config.yaml
d_model: 160
n_kv_head: 5
activation: "swiglu"
norm: "rmsnorm"
qk_norm: false
init_std_up: 0.0326
lr_mult_up: 0.675
warmup_steps: 235
final_lr_fraction: 0.0
Each number is 128 + 24 x the weight over the matrix's rms, rounded and kept within 0 to 255. Layers, rows and columns count from 0. Numbers have three digits each.

# down: layer 4 MLP down (transposed), 448x160, rms 0.068, rows 346-351, columns 0-159
# gate: layer 4 MLP gate, 448x160, rms 0.0498, rows 347-352, columns 0-159
# up: layer 4 MLP up, 448x160, rms 0.0484, rows 347-351, columns 0-159
down346:145113119167116167141148122126109115085084094109127129162094138136154158160135113114168122102090134111151113119118150159158127146161165147125127112113132102111142137221155061079120122120137124162123148133160141116172078106106108140138104111138100131099134119150128114114111087130113099102150174169123126155121155095120101154111130122126115134119125128124101159131137089169142140130107132130213116127131124119132140137158150127123167127133130100101178112126107143185130134167132156
gate347:133132128167122153142123092097141141138151119117129083107137163078130140115055154107090113108161125147122129174130110149090136135151088104128158110141146113131166151135142132167129147132144104116138143102149135133136095125127162134107132132136144081111120164122126150132091094176131138141131137110152153089108118120135148096130133119109136094128126101147083120139094155117103125155138124116097068098124119131145114130149100103157170121122130119150159157141176109092116125132155087
up347:147129115123174175168158143141107092156089119114163139159127123131092170103133123179113174153158209132135140097128125116172119114121146144103117116137105148150119112128114127117147107116095138118176128156149130117110167095173143133103127173133104148099160086108151146103153103146164110134114142122156157135119156149127162162149148160126164130137158149160117128126129143086132109156142176159146110146130126125104133162146136176114154140112135134107163148087124136149122144091126134
down347:155125167124136163121154141169094099197119111099160112153139104121113136124146081165115125114160150112156109103122162124149144123128144080072116086117094161162125073153096140096104115164136127126164133108126108146117135146170150174160096153124110137122169117135160132097175123118142112100124189101140123131139116144127147140142107131141115133128132154139142128087161120087115129140145163179150146106124133119133153130114133144137137123094103158116144125146112111109127141089145153
gate348:171122145126141150172123161129121167170130100159093128139149120118132127170128130136144140135149160113149165109132138124120104126141108154136098124116125152128141093140109108099142112108094110079157128163094143153129113131121098154118152098045148126142150112134124137159085115155084109136118130140110070129152104105106149114069165168126118144141130105115163116155127146111135139146149146113145130113125086108101136189123139130211157123198132152123153115102117143156085141133159130
up348:136124126125131153102110101137089158083199092131144094111106148113094101141135136141184113119131140119166160073163120152177125116103105162148125101121126098118163168172124153182141099151115101139133112135171107136113144112161105131132116129145107147090129137137112059134140066135158131156129106123141114133098108153121099162171108099140129115124107082145123131107107094087158155172146093171094107144141090090119147091130162106154166120112172119100146129116136150143127112105121128
down348:062098095182183140115124139147104139130137166137108123069087134136130156163163164093084123093135091118097119127145099126117118102109127083142159157144149188107102131073122119100070107111087121116116097115144141121105138118140123048114126149177162122110115131132143128092164141100092132124158134100148126125122164072114122147133150141125115128134158139083080081115113147141155109113135140138158125125114090122135099152160101104102146130133140106137100134112151115138162104109157104
gate349:134130133118123150111131121153126167138098137138164118107142036098143099122112133179096145095150182101171172105123126118127109093125162115128101128127134109142150130114147115121113137144136107114128106159150180118037144148131121146111110123115162086119135162143154116110115114099111119116139152134114148122148127129146170124115137091107159122124139128151137078155086134120154136144143130129133112139156140132079128097136164117094135113132162117112149140156122114132099116135133087
up349:138133136114074176134125095144131115131156119136127115152105147124106136113093142116123134144132125187098112133110149146114134095145122116145147116139116116106127145136138122116142126180150113116192134099094126148122085127122158111139089108090128140151067135115139120111075154136133128136109105135087129103153111109170150121125103121134130083143142124137094146137157146151106148108108153181179103103131111108102157100140161100133145124109122144133098154101134137154112129130122132
down349:143122152120122120079166125131146126146129147124121133151136080106119086158127167136099143081149149127144182130130142046121088116117153103112121140135091132129174148103095112107111128112102112107142087130131155114131105118159124140108132131151165140103129095147116120151167115125104146154128152104108160078116142126148122089142125126152156120070169134125135076129112127164132135115110134123102141124159107147111147068145135119142111157137156134094135106107112103111122120106138126
gate350:120094098116140128102133087141111181123157116123124127138182147120122150129111169109095146146074119128159082156070176131130114124086133110122168142084120148122073146143114146153065112160113098113142110131112100111111095140122181144128139115076157102200106105163099191110119137117125102111089078139125107140133099093105109115140099115143127111133111123133132130156154163164100165124135102143098160141092085098146119101108124135099115161144162119148155117139107102142148110107152142
up350:158148123112145111149155123109112152122132108114118174156173135141134121112113113118142160148079104143115074161138156147150122142137148120133150123128102166105113143176137114163137087162117104143156131114160130156144076085150127124118122122135151128139062113098101155062095177094092093124135119116142105125169082078122127119119100094148112128149136104108140125113154144107133149129120116135073118080102138111131105151124068149169151120155121171097166117153128115158153086123130135
down350:127128139150134145098124120172123125147143149078112131089133121134134129103145096133126129143080148165130106170121162153165134152101118139120108116049131165137107120159176138168113059164105150101127087110108121121172115114162104105129109113103123110138118158119122133132131141100110107151149128104134140091143162084094100110130142086119135156159137127075132170154137118122135136128153156104104120091110092118129102114090136108090181118145120147207149105110113107134098094146148147
gate351:069147096164116084142141185128169134149127171082123170151141146133163143157145104100085119148131164114119127091106103095119146152142108122145118139094130147085144104137141111159126097128159176138124155093135106160144094131127104136160115115120120161194150121138153138170127116100132105066112142146154089140126101133098184098143145150131117112110105136107105162062123106118119122073142085118135189148150121084123135150146117135158184087136122132105130100134153124142126184124132163
up351:102117104141113100086139194156177097168112162120119122142071148150124141167148111135096106150129123118069151112106096113151136119136106130161150140109164152101115133157156144174095099084136133103129166097140107125180105103117119118134159163100135121135173104132151118150160110121143084113160120150155116105155134170125145108161180144157125126123135132140106143099141101096113035092136132164104156139116136099146106164142117116167146136119142103125137129152130108115114108107169175
down351:126108112150093132151154146138154158103122172168110151135076162117146131115119138119100135129162140136110121114136076144124126141086130128125154166116140088150157073172127134155124151145140141129152112114159098134086122140090121136164095121108151114140111110129149105129088170120105158122114124117103146098122126138144152056128139137156156126100129180065117118129123145143125143090136132124117129103106134083117130164137153137141137104132103128122097153074178128110118118098139113
gate352:180165169125138121117116101103124127155141121097107132159101159094147113107178134125121090140150142148126132129145085135118140127094140111127124159144136071121130151114168148124106141099164132103115138121137105175148138136135109109108134149102131133128095157094132118210139112125151128156164140113134148141102119121133119088131095148154128126118131128100133141129175131127116144077142147124084172142126133148138133116155144135217118146154146102140136123110134101125109157137119122